config.yaml
hidden_size: 320
positions: "rope"
qk_norm: true
bias: "none"
tie_word_embeddings: false
init_std_up: 0.0349
optimizer: "muon_variant"
beta1: 0.95
max_grad_norm: 0.5
warmup_steps: 113
decay_fraction: 0.763
final_lr_fraction: 0.02
batch_tokens: [65536, 131072, 196608]
train_tokens: 875000000
max_steps: 6915
Each number is 128 + 24 x the weight over its row's rms, rounded and kept within 0 to 255. Layers, rows and columns count from 0. Numbers have three digits each. The size before them is the row's rms in percent of the matrix's.

# layer 8 MLP up, 1920x320, rms 0.113, rows 1022-1432, columns 288-319
101:137106143132115113105147138107122078123159148133086096121091143129142131085128117097127141115114
099:124112141169149132167094100117167131146166146127110145094123131160137086112122145116129153116125
095:125111178124131153159111126134106144164129154173139142121152152108073152175121126123126144138118
102:104131160107079128098105149151085118137147120177106160120158106129126065106121133111139084093140
111:124158149144143128104159141178111130099138085096149111124150133157132122098116136123084144078105
097:072150121135105128153052121156124130151101190122147123167123128126142136145168151150153145092141
095:122137139144137093089113079147126133143144125161088131160126122148136167092146148161114134160108
108:117156092105181121128093126096115157126127119135187157120136122146152148108172125155155126109106
099:209105127092125126149171151092113124130120119185111150094119115096170082134128154150144161124139
101:106155141121143115145158088111141110161118099133156150091109095134129140121146111181128127176156
102:119120089129109133121091124144149129088129141136120141127117131174169131138108128153138100156111
098:117146114129131123069134201126131156095094103106133122114143125129131139126119140166166139129083
101:138147141109151146140126162110137113190149120117125181100122135129142131119122112127138152161118
098:144108144088159155140097125138151080149075113125156107139113177123097149111130105125151144140166
096:111142119127136093151164132162153086137095124146108139115114111185147100179137133152115155130128
104:166139089156164121085127105138105156090147133132106161099139130167136122121119133111132137146109
104:158094111146103151165104176061109101129127126108110137145155207145137147093105102156113121128152
113:141152113148140125187137135096125134133131170166146135149163138165144126144141130154141074108092
102:123152113106109083126143119162152128108103116118139112151126131120100158111147141174129111165112
096:154114114126156132117098152132102113136157130128141133114118135127069134117108108132133150158128
100:177153096132132148135120116154152145101104080114080090124104156126151052092153139160139120144118
099:090140120081035137119089106161124134107138132117160123114145116120115129135135122107127142161120
099:139139120127133113162120171111091107140129089090125125104111115102152171160161113116145125145124
097:124136142137154105076179174091128148128128101112070102161147150107127113133129099133108111122153
102:123108142170096125105144116149143184087116077157132142141144133149188108121086157124139127131100
108:127153101115111157152142124138137163123149126129119153129124098137129153136083119147128144144136
100:133141156128145101146136139110096157132139150101145089125112150176157153129182135151110160191113
090:141119154145172134118090159138143155105124127161154106147118138131162095126137146110132090136092
102:114172134154137158131114164186136167130120125159160116092125121135146130156148136124091163159111
105:140100162116133132115122132115110130141105121105067119139133162122141125135114098142172118142083
102:184130137129154104145082156132127115131092100115142117107167125114146124144160124137105152136142
098:114141170116116136091144155136115128121139145127077117125120173131138143120167120148117152113129
101:151148143115142123163132120146161162125124155098138165143154123108140124121183113137141133137090
100:130097129122092112171136093106121177106144149154110112145107178123182141135139120145113143055123
100:147132138103108126152127141151134151157158185132182138138104174133174143162155156130160150130134
097:153121126134159122101125134137121130107099156143161130084152143129107145174106129111121167162110
103:112134138128126144087119127132107106116094113126102115172124119150153154138102141093188130112110
096:115118108152106107114095092097155147137111114157134118146197156115127134126093137141164078118113
099:166089089101141139115082138109113148158085151092122124138134127151133104141151124074156084160131
108:128187127185087157135087132115112153125137121116136138155104118137155148132105198066080103134092
102:149107130149095135167120132125131134106121113078116091155129175141129135084145126112104160138092
100:136127150140174153113116105079111126121114121121105117160154152143134180112156120121112092148119
089:150162145125101151159134114110125120125135104127180095127097112129163158136122110097096154139102
097:128155119133155124139122138132171120093117190166124134101106098175175104163137149098082163127165
097:120109143136153134151149082125151123119119139143147135134123134082112128089080078075130114102140
102:113111115106133104139105098108158128144113134146142097130134080125118083112140143117087117098132
102:105113104121135137131144149161111110187107097111134100121142155130128174174158108139157095119112
101:145143127116107184160103124075145162155127135141072087137145138134064088098138165066130085151129
106:151142143077152121102157139118159142164128137091109060154114129134176174140124107133150143065145
096:136110130100138134146106133138093149127117105088088118113145136141146120133166169130113121105118
104:147122100126126122104110135150103143132118106155114217123115071192167140139142150110143106118165
098:093101150167154155140085186104104131148085133125117166153129144160137095082120127103141132103137
097:124124111105046153150132108151129131141109159115087146130130138123125133137126115101133144100130
105:130127155118127131131132144101118144156103125140138152159144079098138122099113107165151164172106
106:139131140130133177112142186125094140168139076149179097155088137112110141135132143128126120112131
105:150185114146126140124103111137120147146150054131137086126129126108157140090113110112140113103186
101:114136114148139119187110173124133128137141121137123131106107142116154128163135130141115133080160
104:150169162150146114076134138119155116139156120092134118135090139118123122091130166105161116143112
099:122124128151129138109118140156129129114106107138114103171145136134093131120127122128111129134147
098:114175155073089100115101152146156174139091171125087148125146130100174084147108125141183091110103
099:095142123134138070144153130122126097154092130156147103103078149124127134162106101152127115177150
095:162133089069088105126113116142121129099119080146160136135157139150084131085118128173130195110066
102:102118126125133115151112105088149093159132100128091137117124143136072130100116116127111135150127
100:147073152129128111142138105080131131102103146112109164140137143114153089118142121109143081113143
097:142139083128113115132126085144125135147136128129160140145111091147100148123167135136093110092118
101:136153177113109123110149104127118110138137112149110143123131166165102130149122136115125137153122
098:142082109126153130158070174141141141124123153155150146120166137129125069122169125111138077128121
097:108109107117133103079093140134103089131137159128069142142153128163109130163131122123150099137149
102:183115116123145136116062143165089088068156139100085104137086158143120094107131132145148153112126
105:119068087101108088143108140167107128131146140107172106106089088146128095181151086114122136148097
101:153163110160125112138105114148141107163127096121150156171160176110133109151097168130137115097161
100:110151126121147118095105167136161146136107113188152126143115114127141101110122125099159123142109
104:152168158114174115042093152114096154122117148095097143139168156078114128152128157138139124167127
100:105142110137139116113141145090137176161121115133111148124139113130074116141165105132091130129103
103:107122098119141109125117055158159086120154147101131144116118149123155118116121141147131143120135
098:118117131149149152107150126159151162147113170128144129173170096132128123118127121136140185084099
101:107092179109125118122117111101172109140114122121159128108093092114131133112142140155143103106162
097:149122131095120099094141142123132098126106160111136096135087115085090102110132158133142118156167
106:127096162106108116149107114097129150124132135132095106125147180135144112141108141120142124115106
100:076135108098114162136134125115106108133116138147119097123152118145127116158104124127130099171154
102:156137130137106195134147166137116135105160172120161139148158103101154127129075110117109116131116
099:176176159169118122096143136123142136141135101094108123107125166169136130128105114120089109156070
099:134120137120155195125128127122091164116139122120144077142091121145120068146116189157169124142132
097:089133124138126128125107124148167121122086143084115143125115155107122148126107120123085133093125
099:090125126092109142108120112129111150127140093060109145127119140126110157167102141111120183088129
090:150175106162142140139081167096150137148110122160157091173114129116118180144133100165136128146107
105:120116143132115132153142080135137155170111137111154136123104136100080113154106123123158138169087
096:155132078133128126094136120165064119140081124120133136129126070098126126197112141142136165126133
100:111165144128141129069101126149083161100117120117128139195090152146130081146164131085104110132131
103:115098107107138125132109159118129127129122136149144132123124145106116170091168117161126128130150
101:143137104093121086136128144092100104111109138120132135108138132105126137156140105152144093141161
101:117115177125100154117150118080142129131100102176099169166112134152162110168106154110160104147109
100:112172181123132106134075160111126084123157114129145150127096114117134092109143167136065134147153
106:137120129137120144135090105152137190143123130136170137119133160115191094102123115098122131132155
096:126128140120126092124082160128084165129122139122107134144128094091118105080113170112133185150094
105:115105148131093128134133115155128127102065163124135179102129201110095129128141126113114098112122
099:104101104143104101135096184166127099138133152129131108152096135170102104132142090164121156094096
094:145139141140178125123111113138102103121133146111150118083110140107115106140150111103139161134113
100:092147091119107121130197140123144131113144079124156111096119103087119173103124077169145152130139
100:121101088107079151091155119147169154124124118147130104120099118147115129142175065101123125158115
096:135126095145129173101135105115110152109134143148106077099127166150076103171113157119109131126096
106:131172159134119124112102103121130114144140133159125125105074154153125145107122136163125122144176
101:175127095130153143107150146112149161140156135071157126099144111173128152126110131149109130154078
101:115132136154147158129135141137110119109105177139157136121148128102145137159097145162127088138168
097:144202139101118142156066106152167160146105110125159154128148095180129135117125107138127095188124
102:134120145143149108138096117119100110148084127116112130167172133108116117138121139128124148156118
099:099170152147100140155108105130119096124130091137142145120139146102120100165126154128126134081135
102:096117082168149161138154156136150114119129103095073191115096101111132102158138149100119123132120
105:139117115110149125108087121187125092159121129128166123131129115098140162129118152133096081128122
101:138133116134151124101142107146124172154110152089129156096127129166125138080115143162141099128123
101:117146120174120037169124138129096126114173151095123124179102114140122106101150134131076116079145
103:107086145154150114095103134061150103126126084172115132130137158121099127125145117075140143077121
096:088103091100092118157158128118077113144146139126102135154093120125098118137119146168141132171136
100:112135144084077119108128157139128121128095119151134131141117170148163091120110156141101143125119
099:127139155162143102109093117146117121118137151131122088112090141134156167120089141153143094118133
099:119113124121175116139110131148137143134150144184120105151141118132153177103104121145164139143151
098:169170131177140140110144136136141108072115098132124111119102104095134096187177150098137087180132
104:122148132125111135157114120143126063135124085117114113156160132113158100127114138157088119169127
100:111081174120158174145140127152136105097125134087127158132095134144124135130179114082126097096155
101:149146171108104105153135113110095102134134132144124134135168136103124158136130134121172196146181
105:131107094121143110136145111194114119162123119179132118087125131137116142148174165176119156129117
098:111125121131168140123118149147148116136130141129199162120101122126128121134107099114096087131105
103:144090165100144120138147120132155089114155112093101101121161128139093127129141079134112126167145
093:160170138072162105120124147085112115136102117132102101131101129128096150118133118115128125157110
101:139116128184140127139154112127122102115154098129138113116130137133176108144104125136130130140150
097:164134128100118148129133163103129133107128124157151110121114097109141159129149165150109117138146
098:106117137161174146138136162098120124110116116117112102107091140137136103179142112128159159127112
100:121163139117098142132113141097107182145131060145126118130114051150174105160131099109173145140132
101:113118122116116171125165125115155075129126096137127126134090138065130133113090137143133090102145
095:084172150118103120118139143124118131129143131126105155136128124101108099111127103136129156119169
097:116122107170171148121133141109143129139159099117127084085179160135139132136117103166126137115130
099:100159100089124123136111125129155163144145143125131106109159115095077145138154103155101198096124
104:099125143127185161117125169135121132128127164160131151156135128136114107105100142119104129120154
101:116143137101114141147116144158136122127141130115162130150076136079120116157107126128129129121106
107:139105128119177134154095118111152098151099103144133145144123129145139128150082105186072150102101
103:123131127158118152081126159157123135138153139152150113145143138157149138164155148143123137170129
098:110136122143125152164168133057140142149147105135127136141135133169111104136134147155137116154131
099:105142153116146169150164122136148133123156138158136127099161127089108130150133128140122104128099
106:117108155108106168125136121146163087112152127147110163107153120109134136133147097175124152129090
098:122107143085119102139145139152106134139130154125097139105178115134111118103117143083129135148162
103:144123162115142107131095158121081127165109137113127134148108131118087131146102072157133151111185
101:113146146109137126164137087098142186124131152129125104125150099138078080155166139099165176105094
104:134090078147177088121125130117122128133107102110110140143162125102122095133138126121106154118155
105:134120088152131102148141130122137118149138122114102170168139122074124131147124156108138139142096
102:154133117133098166156076137101049139146102119148083108114111128106164134130095161119145160076170
103:122127107144148158121159126114126073133125111100132125117157125136095126132109085087088166135124
094:134145162118124158125133131111127133146146154131129120125187109150122123137107150110138162141155
098:107070136101116113138154149140140145170065113133121107090145144153112102130147140129105142138139
090:155150118158142114152129159115140090125129103125154138167138123117146116093088096106118152158096
100:160107124141166106097130093144128100105110082125119156162107154118113159079099151132123112144145
099:132148142111147093098116158144167121144136117110143160121147150100122158142140110147142083139125
111:146105157178112112124087073099141146096153125106124107145101108102081152120159139083105133144131
099:172113150128096113115123124127189127140128118130146146138180099174120096126124093109146128128138
101:115136122127128131111146140136119125164147085130099134136137136118089178106145116112123130103152
102:123102121109104108112116139175124104102125179144118126178100156105158131140127113139129109114118
101:137138162117121143104185127145078117140125152185118123083105098117153129136140127173139148147170
106:115133129116135146141127132155093108136126132123097146133129121139099166088126172109115145097139
106:141122110172127099109156140155140117139091153115118126139138136153133110139197126141169127126124
091:130118141122187133140100181147078092155139139116116116115091150107140116135154098142128121126134
101:090118122111138125110137129091113095114134134101114189158131154172143090084099146165140126119111
090:127151100105127138118136107110152119126152152099169148132127128130105154157153162107100128105127
099:089146154156103112157128136114125165135101144097147086122140102146129146151111122128140088116122
096:117141128124115061085118110132121120122134114180120104121177135122155111089151107117136118126104
101:153187158116124155115139114150111118106131092185144129119147159155147149169077150132121122109103
100:165141127135111165104146141113081122098099104099113165121100128141139130120137087134145113147121
100:154093121130152146127148178150139150143108162187140140134120160128183125132121140109153091125099
105:096107122134097097128130175127129132092104085178124131117147097132106115164144121117115099116110
104:119123118105118117191118107186183111100133134117076160163156117179146152134089159084123126124140
100:107101102094092103179135114147138151099121130141148134146127104111153112104141088124118116132154
095:109135109120134099108113158146114132141118106146113136122154171145128090110145112123126136115121
098:109122117115135155103166107115124159102109109116119153107102124115167164139140124092117141123064
096:150156150112122118148113141131123146167148139107131105122169094157132147140146115136150137120122
105:162070158142163147120112170098099152117104133141120111150133149098101103111103117117136128123085
105:101127166143047136165159123167120119100137149112143111113115124146121146140134108139097163101116
101:115118146143134111135137127149085124146084103137085144118133113138097083129113151092148163125106
107:103110117146153109149145133137141152131104137081139121140157122150132116130108174174122153155114
098:122122104157160150109121143170145118152138122104163119137126129120151129121123123189106100114136
099:081172086128090115087129127107106136089120130181138144116128142159104160166111102084111115130143
106:128151161158102116160145148092085099124108113083113123145116147108157141132131153135141118155130
103:148125153142158182111106136133133114084119109127165136177158134107089146128123137109153149106095
096:127101183108152155141109110113120150134127105117143119154117125127092147095141101144160141123112
094:147156127155125134117102127130162130105129080124147108167080136138112131141152153096128122148151
100:100148147154098166106131142130088123088152079116165127116184120133118078134094138123113089137133
103:167177153127094107117119119133114132119087146133167137124158113116120143146118112141147144131129
101:109108106112110093128109113105104137158161147176080117130142132171150137173095109111125120129128
098:114113153142159119135167150167115108069120120129122145170139167154123131131128131105122143089137
093:105132082122115108132130125138132084137106122142142143110087125155153133127096102127121091117124
100:100114114133152122149116124164132114106137115163119162119137096145129124146116128150114123139136
100:127136124142155088107125102120167133116130071123141145142132137124113112147135148116092096126119
101:140147124172120130121135134134103148143123115129162120194152118111117113146157127184111150120102
105:143134172126144169104129178123118099154123145148154096113156075127127138126132103144113149080154
099:120147133123134131096110139134157099139102114137164132162147145107140156084144116098141179169083
101:124091150144134166107123117089099134081142152079131148125094141152099159142090138155112137101084
101:126107112154073153144149098103167079099137121138100155114108131145136121142199133109078137100125
096:144138115134157134158184136145124086090110159105110144117117099150123151143127085162169142102119
102:112125125165179080099116107159140110107151117110159117076120129142135101141123163108116164127135
105:141126105148103115156102160078126170121107149136075119144113105119134145129144147108124120101153
099:121115128111137124130142136157132127172141108133098090133119123116102109145149106098166117123158
101:127106141172137122143119143092122110176162108111131154134136087164137103125064121145117117121109
099:090137133121163144167114105117135142086158167123129135138089107123090099078118149094115130123157
096:134182118156157132163141132129104176161134162156121150113116086152091120119108168134145139125154
098:127183125127152079136127145140106095194113130087155148164119095150174144128097150176086162069154
102:095102106149126091144118096112110125157101124139152118095139143153175089124109153099111143145139
104:127136126127132107146134137152127126096101094179164119087137153146095086114142143119068113138129
099:108176146137123116125198103102157145125101119112140155135189146144074132095166150092132128105141
101:137163105095131167139126122136113144135173164154144130084113117181140137123141137067134121156126
099:116105132125130136103146147120126123156116100129111162133135068127115136152144145076126139135092
105:130149164141138150128127127162117158117171133099153117142146111114132098107096179123097132120125
110:115136133140163134156180165123153052176158146128099150137157093160123097117120073130138127107140
098:147167158126108128106140115130121175195122102136131123107116119159158121152125148133102112187134
098:125099093144115150092146145132124122143123136120143133101146156110114125078102093105163118123089
096:164126145111100145155105150133128116150159144160097162103163124105081123099116105118136155126167
103:151142110112115116120125095159113115149138113176133090139149111132141159138099162109097134081143
110:117125080152143131148115103138119122176137112149135135083115139094140146119138071104135115150129
093:187140147123138107149132150112170157121181154125123165102127117132150151153140123125145145142098
103:107116113126148085094130100122116096073120132124132140142095126147162143145173139155149143160200
104:176133135120080114150193156145087141163122148128111147109149117117095143146138107120144135096133
097:112118139152075129115170118150130146168182187146146101098075138133082143101147123087125171140103
102:142114129134134094112132153149146108147100181156162163141143159139087104098149131165138136095140
092:130137129154099130126121129096094140129109125185121119146119139142097120128123145136142169121153
102:155091101100099105104085087097095134136133117129148098118135111121168124155109132090118119142118
092:142119107144121088117129120134138139089122115117154137126099167116119099133168107171085124093118
100:153133097143112171129114115126147117118103146138137138111125144103077108108135151056146124136108
101:135187142166136132123150176120091119136149109168143120151128153100163120138152094165130150143150
098:120141114133116112119113105131096138124137145106126101141111112127145133147102140161158100080115
093:139115129123156154119092154152158122144145125091172144141195163133140115114118140140168139175130
101:125107132148164110155107124176124108134118118150081111125105104148081138140072132120080144112120
100:111129145179198155128159152066155165153114166130125121159165103099150129147106114143104131126101
100:137108148127089130139107123135144084156140125161179122069126180159127134122111157154100146107144
103:132094118113131138108146137102155099131108136177101119161124137129134165107142170111082123079136
101:140152133159151150132126164136070122149137147136124147090089108145095147102118106104126153085083
102:179161120145118092161147089106130151120082101159141132145112145135115090149142115137081122134151
099:182158128128204127147121113115155077090130103157131163129069174176154163109091130127153148110113
097:166131148101139078121093124139122144133085136110167103131127138116135141118138170111155194112142
098:108135121117133145107148081112136145166156147126112123112158113108149135102123154096163142139083
099:095122106143131094152096141087107129114132166092132132110110142095141087126098117112154169116132
104:102082136145116110111115142135096125166069135163145113149121107117089090129119082119103091139106
098:109137143129128094127125105120122138095144138126133134130116080150161093121148114161173100123130
095:159099129140075155164171108105107160117139098113128140124106126160078137143129139160123147066095
099:127141121125160115129150116154124129126134125124141113144168114109151126124132171168128142120079
101:123098146130136107167130144166137110128154134177113158135161148096119134114131086099154169144133
101:143120108133097163088147108115141161145140149133148126096114145127157138114160149097112103109156
093:110149143107054117115049133165147144136166129121142144145120140099188115126135146124154115163135
094:129163115128138111128127148144108117137156143116178163146100168143065144122154137148126116150114
093:126133116142124108161133149154131150073111162145130136145132163145133129128198119076176097179125
101:130123129155128115137087121116141061146074110102112123150134162092170141150115125155110163152123
096:175162155102136115133086126076081149194179176130122115126123141106142102120117139131123079127113
093:069148136142156113115123136123118100152127136182099172113085123140084148115143168112139113127155
097:085153123110082143103151146128090131169138129118114110163120155129140104120160139130160114112147
103:129150160125203146080152140120141106117107096136118110125099129160127158114104176132143103113111
102:101122118148106147127123148130146133125074152105084144132123097094110141148125153133156090110160
105:196102132116100144133146114164122107095133169081097127110151116120137157111157075160150170120165
098:154139120117102144145097131161118121179123167120098088142136180127143091138137137100128160143138
104:113151134131155162112131143179209107145150168116132105138116121126112091151113139094133110149126
101:157161143158152122114149108137110139149121151116120126102120120121145109128123147111154113136103
106:155144147133132153145124156176109151141108073134146130108124090154146147103130129072124129165090
095:135129134166106148142093124125114164125163137088108131143112130109142141108121112130171153134128
096:133087099131154110104098152105111131144139153139129124148131081119141134153114121136157114129115
101:108102143118140153122135123109168127122154111166132100072129133117123066125153126120114137155140
094:121129142129120169099098127094137094137144134115143097129135112122140101119098136126097152134184
103:116135131105103154101099101103146170169105145121167104107131100118110134149122083133184130134130
099:138113106118141139142126120141115133130105119141096133154126079113129120131157115176089127126125
101:085132123108122097125136150113138148129086125152153105095138121173141116158105130110131098143148
104:109114081133127049140074138123166174145134105128116103146119125126136112139092135124098155156096
098:116096158150125131125128134094157081104162129122111155128139177121096130115108149106106136169123
092:133131156145162125110124112131117058150126137081119147127155140145103112124145144167145133160109
102:110125111126108095114131120102151158155125127114113116124146109119151142137099106120156134114133
094:154117100154094124098087150116159144142090143174144135107152140100174111050109168104096130133150
097:132136100112140103125144141137159147089130135095133124149148122130152096129148105075081098138122
099:098160132141158176121115107160122126132124115061176147161123097166106154075102141127129086140109
100:134107144137090126104137161153179118098121130152171083104157082117105132118122134138104152120161
099:091135113084134138153115141121136131138111125110134134145093097101098148151163136137132118143132
103:157145138119142176114077151091164082154103094145117107111098139159077144114133143094120143133123
100:094109134171180115143141132122143148113138122128169110114117119169166134084130098102130145085132
099:103127158164111149138124095119116177153109106079116178136140138177130114187098149128103124110102
101:119132101132088114152124097122098095140153121117138141133166097142119116130136170073103157187145
102:146125120095125140161108125142132122102112151097102104133120096144158135090108139171129085140104
102:104101085138162113099141136139122114130100121128123144120112146141122160186129132159133143123123
103:142152136109135119098149152169103126136120161149144127168108067092144126117123135150131146110161
098:106133095146118204112160138114119122121135151072140114147138142081157112136105151181169095129126
105:127138137121143103135108109128123130117088120121167145123066125132140157137146111147118119099135
096:111080141126085079125136147116166117135150084107131132132163127119130135097121081161110119116118
112:140121123143163168154143128107141129132175110133130155089083116128185135112095139135119139147073
095:107119156121124126129132145149100119149191126103116126155095151142122109106148102132086148128128
106:158077162117119177141202156128104107147139099160184113122144159128190119148119134090103124155129
102:140140136105128163114105157060101130169105105115137111120131104129125159114154119188065116124143
097:128130139164131090096142131091129150087149088146101115103188143122128133127114124129166143091095
110:091092169110127118129125139120122167120112145145172106122147118171126106131130107145108121176110
095:056122171155130108140172111115148144155131122109148136130116112099134138150124155095118109137122
097:135109160115152117120122120131098112100143146121099123129160139123126118111151165117137122077106
101:090102146121139119143170121102131036122157094102102130102134167167161123144136137122135139130160
101:185140130173123166086108130162103130141163151143128155134117165131097113165130156141143125155109
102:133145120147095086162116097138104124149131186135144097088134096120136091134127137164132101115106
106:138161135138145187142141121163139092139127116141149142148124161141190153075128093145103177137092
096:114091130155116170137120148136158120114112139121171082116114092143140138152076144128159132160106
095:156109129142129134126116153136161151120119130148156138112118102154120136121157144155163172122114
098:121092107147113121080097088110168133149152113130138124144092139167131125159140190120097146143134
092:125131146123117117150116157141109098160114103128128123108142153193133147101128091167096100151107
094:151179125144149137126172131108120130169124135101108124098167148120102091131098137129107128120133
101:111133122132154156128169184158119125108112091138128153141147160103100138109097116168112092113106
106:116125117126172128112124140125131137131136110132173129178112060111070122133153129160111130129105
099:120122114147153114125124161123127103130096166132139096127165124151135070142120134131126129124136
106:090127138109114137103105167095126182164130090132093118112107113082110124124100120190110130125131
094:151145128149122130154110145115115134127122100138098137152086128072165125144153177125144128177158
100:086146087118097134104213082128160102156144131072143099119121129113110119099120118131128090084139
103:164155134133111201121148112129145124098117102092093115142136139105149138157094105111110144117142
103:151173088126124106160106115118096103126115121116107151128120133111097126154128152138080124088138
109:132164163199153114127096175115149142149095135136130163076103146127115149124139175138142174087118
097:139138094154162098110123176122147112138141070085111125185081132112123134087090135153104132104149
102:089114142142132134118079111103101146134123099135103126138130141114144158113085135141133108125122
098:102169167116163131162137167122121119084122136118101057120170150131108126119121141090109119159105
098:170116150141112132130115080144130100134118124105129081132106097146116106162123124116163136126127
103:132123137094136112117102136107136137119139160102130153128099105115129089118134124140169107159129
108:113112135101124149124140126132125147121152102114122103151134149129123124124164089146126124111138
097:152124156109129117067154139124168091115084087113110131097111112157135164119150128177126123071110
104:123157146135125152136112127159157148104127159121162122125120106155130121101093153136147133141158
100:123147194103077126115126094088133122135149114157132126109124158151062067131094110116142139101091
095:101131156100134116133106109095117153165168132140092176103082164119104136124131170122088174151112
099:117156151099074120117107117119133123115116132111106111159135115123131135110115081106154098116115
103:134120132123139122121123120158103143131106130126096105138150121134100118113102110098125135120143
096:156130100130153090117091155140142171103081071121164119098136133140140102135077153146128109119171
095:187131126092105100123092136136118145097151131164132109140125126173151069124126150151099121135161
092:151140095124134164158128117182138110138123118154130150184143138141128112128094119155129135106147
106:112147134108098091124119123162121173089110134088138143104143144120124086118107140098154114127151
098:103119111152076109146164179119152133141103129105141123136130115159123158135176133136073134127099
104:100079121122105163126119148172147133117089087111106141128112113098153092161120098134138114088129
098:112127126121116159174142119178158112088101127132120123132141123110150127118133148135100126104124
095:122095169124107130136126153115113162130116132134136106187076132120104154134075145077130150108134
102:101150104146109113124118134099106138135128137124139148140132113117123061166135115138122131091149
095:148167119135143191106106144100123081111093111115139155155091157122079109116115072134114118107121
105:095112085166095136161091127117125143093133102108112151123138118090134129128162116116116124144101
101:179085150145128135111144111125099177132115152106137104107101155108105147081126121124155096102111
097:176152159091123087094125153103134128146135141166107134155128128115163125096140152122136155090125
095:124150119136109118102149089115143132165088141131141154118125154113092124105101130152118149123173
099:119095102162182103135110137137128136115137159105172091152098152143098143165177106142127106112091
100:123124123102122096187121084081127128120183093120097121097120118145114141114142161152091161103149
099:133162128131113125116077131150142109114074112136125102110146087153069124122105141129158115141121
098:131111097108116148114117142086138130140113160128105114129112141113168143164128104135123110146128
099:140125100118125137091122115134125111116157138159119121114076101091143108088100119080130126172120
102:125107098135094122122092157103123106136167151152138105111129128175128111115110121126132133130075
096:173138181104116092139147126114146123113151093127137156133104106132130154114122134115137121129153
109:127111098114124131115128084137122137137105114107107129128099170116155138109138164130139096149113
097:097096112161116111149108102149143121130136111145114145124128135153094128149117125077129134132149
100:087132126143076114117122181125124120133092085102156119146080131121074125131122137169081133094156
104:134097137119143084140112118152158115179138113130108079121151108139142128143134134139155130121158
102:108099110122158100109113113140133143143172127141131123130083121130114144130113102111129102112098
099:116087096132146150078092107103166119137122112119142156110132124169132160148151144119140112143116
097:141132121092111167126122148140132149122137083150163121126131120135142122140114061119085095140141
084:105131159105169101144138148137102126138143156114156131121114073101130149103121113126139181129156
094:149104148129113163107142155120127101086112132169108120142096167138131124154133106120118137166142
100:113206111115119114156127162144104148142147091087138104133130100127108111099113181081146125105089
100:144116107136118158126120125116123078102141120165157167112153145111101120124145094090089162140092
089:129167099123080126128114119178148118081159106097176130123206119119085127168147122124148102156137
098:083120110140139101139112127121166133158168200104112154133139134117117126167137096105134135128124
102:090124102087161117093090122149130126127090171129132089133136134135137120120134097120165146103120
094:158073126150146165094147148142097133127107161112134108109140147187134103100132118093148134126129
103:099145122115123106145091115103097148142097078110115146126129147160114142121106111123133141136150
100:124104155132124155120126089164118111124122139098139124087132141141135120140176117128124143134164
096:133130134168147103100109134130127135150122108132146128089129131139124149100140107133124128145111
098:123128136138159143141117089102124088114129114137152120107130138105126124145128116052101150156091
100:104099146143119127126121125123116125116152114150164145116140152121041105139132083129121131150135
101:142100111087133126186078103133120118146089164119149172133112174121166138172130127161146158120153
099:164147109095106124138131136165114126147144078109146157140140079112119146130145146137095121147142
099:163159124155117128121157117138155133113120114143115099173093110134088125133109141115156098144118
101:167141145162154139138137200099093133118108142137155127143145154131118170128095112092140146151153
106:136136112182139151125139125132176119113121120096120145098140141157169164129140125113120120122131
104:143154151149137108099141132115132082150126122132147128149119108139149157091121085144072169125131
100:149125112145150063121130177096081143102189099148089130104148149147164121136100115135123143141134
106:153167134133154118136134141138149146082101132145148163116142132102129150179124136130156152118110
108:088112106155130131124148140106163154114147113090161143103101099138140117116070168116099123133151
099:109153156139118124141146128103064124115119129125110109122170156104136126123109115149140147120096
102:144120098158100151171153135118145129112105120118120106128115141155121163122111080143141092091115
098:138107124111162144175154139126130147153083164147096096141135106147123129104086109145151127147101
097:143128128110127146155108150119083151124147175124153114117114146126124153148146148153135117114142
100:137111091128114149111145124153132122151170111138138148153151105123141133143104108125123148125171
097:119106073156100095160134126161168119150072096104094120141148130172127132121115168116095136118175
099:086098147137119142093111099092133126156154174166126092137099115152140134149148101152127147126118
096:122146119160132128109158162129152125081125088077145103110123077138119122137071106105139115131112
100:139140155177119201072151129159092160104101118117163120157147153111126131098125086161128142133094
095:115086131091143188094126123122132097112136142099110138097110135125121086127130067114138153145130
097:066143137130116139137087129104135149130126134166107095179151081160146113113141128110140122129098
099:118149122135101140131125137115099165111130137139118144131119156148144104157153119103148129127135
103:163097133061194156130117154155087121132110131109151134145096159099167123119121136147139094153126
102:113076074123145155116127145118151102136098108106105130107153185128142126112168152134106097129126
102:119134153135114129113111165134115139140151114178135104134131124102116110105110154100133109153172
104:124158150105147138082123096112169117135127167153108130112175104138097091118127119125129139141128
093:102145130147133135137130127161140151113127098124140127152140148123111119104167140102091102132068
105:158154111105111122158134117122124160114127129144136106116142120172116149131157125096137104145166
102:146122126128140097131153160138129087101121102144159058111153129114108104120155102136129131146089
098:145158106111114132134159150128117123104105120126111092154139093111144124134109161124110089110131
101:153141170171182138149128115154117138137118124121107130122158084153121135124124122148154145138133
095:118134138133097094186117109155105139107112125100138110120137136150126125083176135127133147094119
099:101162167120142165119126142114125146148141137131127098131121147146134124120148123120112086191099
102:161123141159091101153118110114143122167155162158122170135117141158147157107101136117094130103160
099:134164142176149080086160095105122131126086157131124169093144112158121122130073135119151188089153
098:101125147142115111129070123073155136115112122145154108131155113121137105102112145109128141140085
104:134128143096134127199117112075130094159107134147133113148137148175136125157127120097112170116150
104:136095128120138077137103154111103074137098103115118125093116089140168144167151155163126114164087
105:108149142156124105134110155120113117098151090139162169161123135088119148138101131136100118166113
102:146102101112136132188089135166078095144120124148136067112121140122116086072094164144120115175167
096:101104108122187151168131093139120104093129129165147115147134134117125156112134113160128128125086
102:156138115121123136126120168110139148120093121128112168115146112147134128114077088174125162163108
099:171102100136123091115127074112121131136120110106145105124132150156125137125155116150180153143177
094:111108113095106144146112164177124117091074168099157137091118125155122087151118119138107156104127
095:104155114139111099107133140123178147120148117132115097136140143149114063087157189144135116089133
106:108137114085153149127113117087141132100146143136097141147138132124150144111131149119112133121103
103:165130077137143116148168120123144142156129107141111123111148123130127181160138106141111114144162
105:126106197107118145128127154101113099138138145115100169128126133165126122134113132162151110146171
100:152131110129127101157145128110127161120099108127118113120171104119118115156108125132119126184123
098:122116091117097114152129103159107142126128105109096145164100079178098139126142140109118110165133
097:104131161132133121102151093131140170170145162095118127110129116184170133106140167127165116100055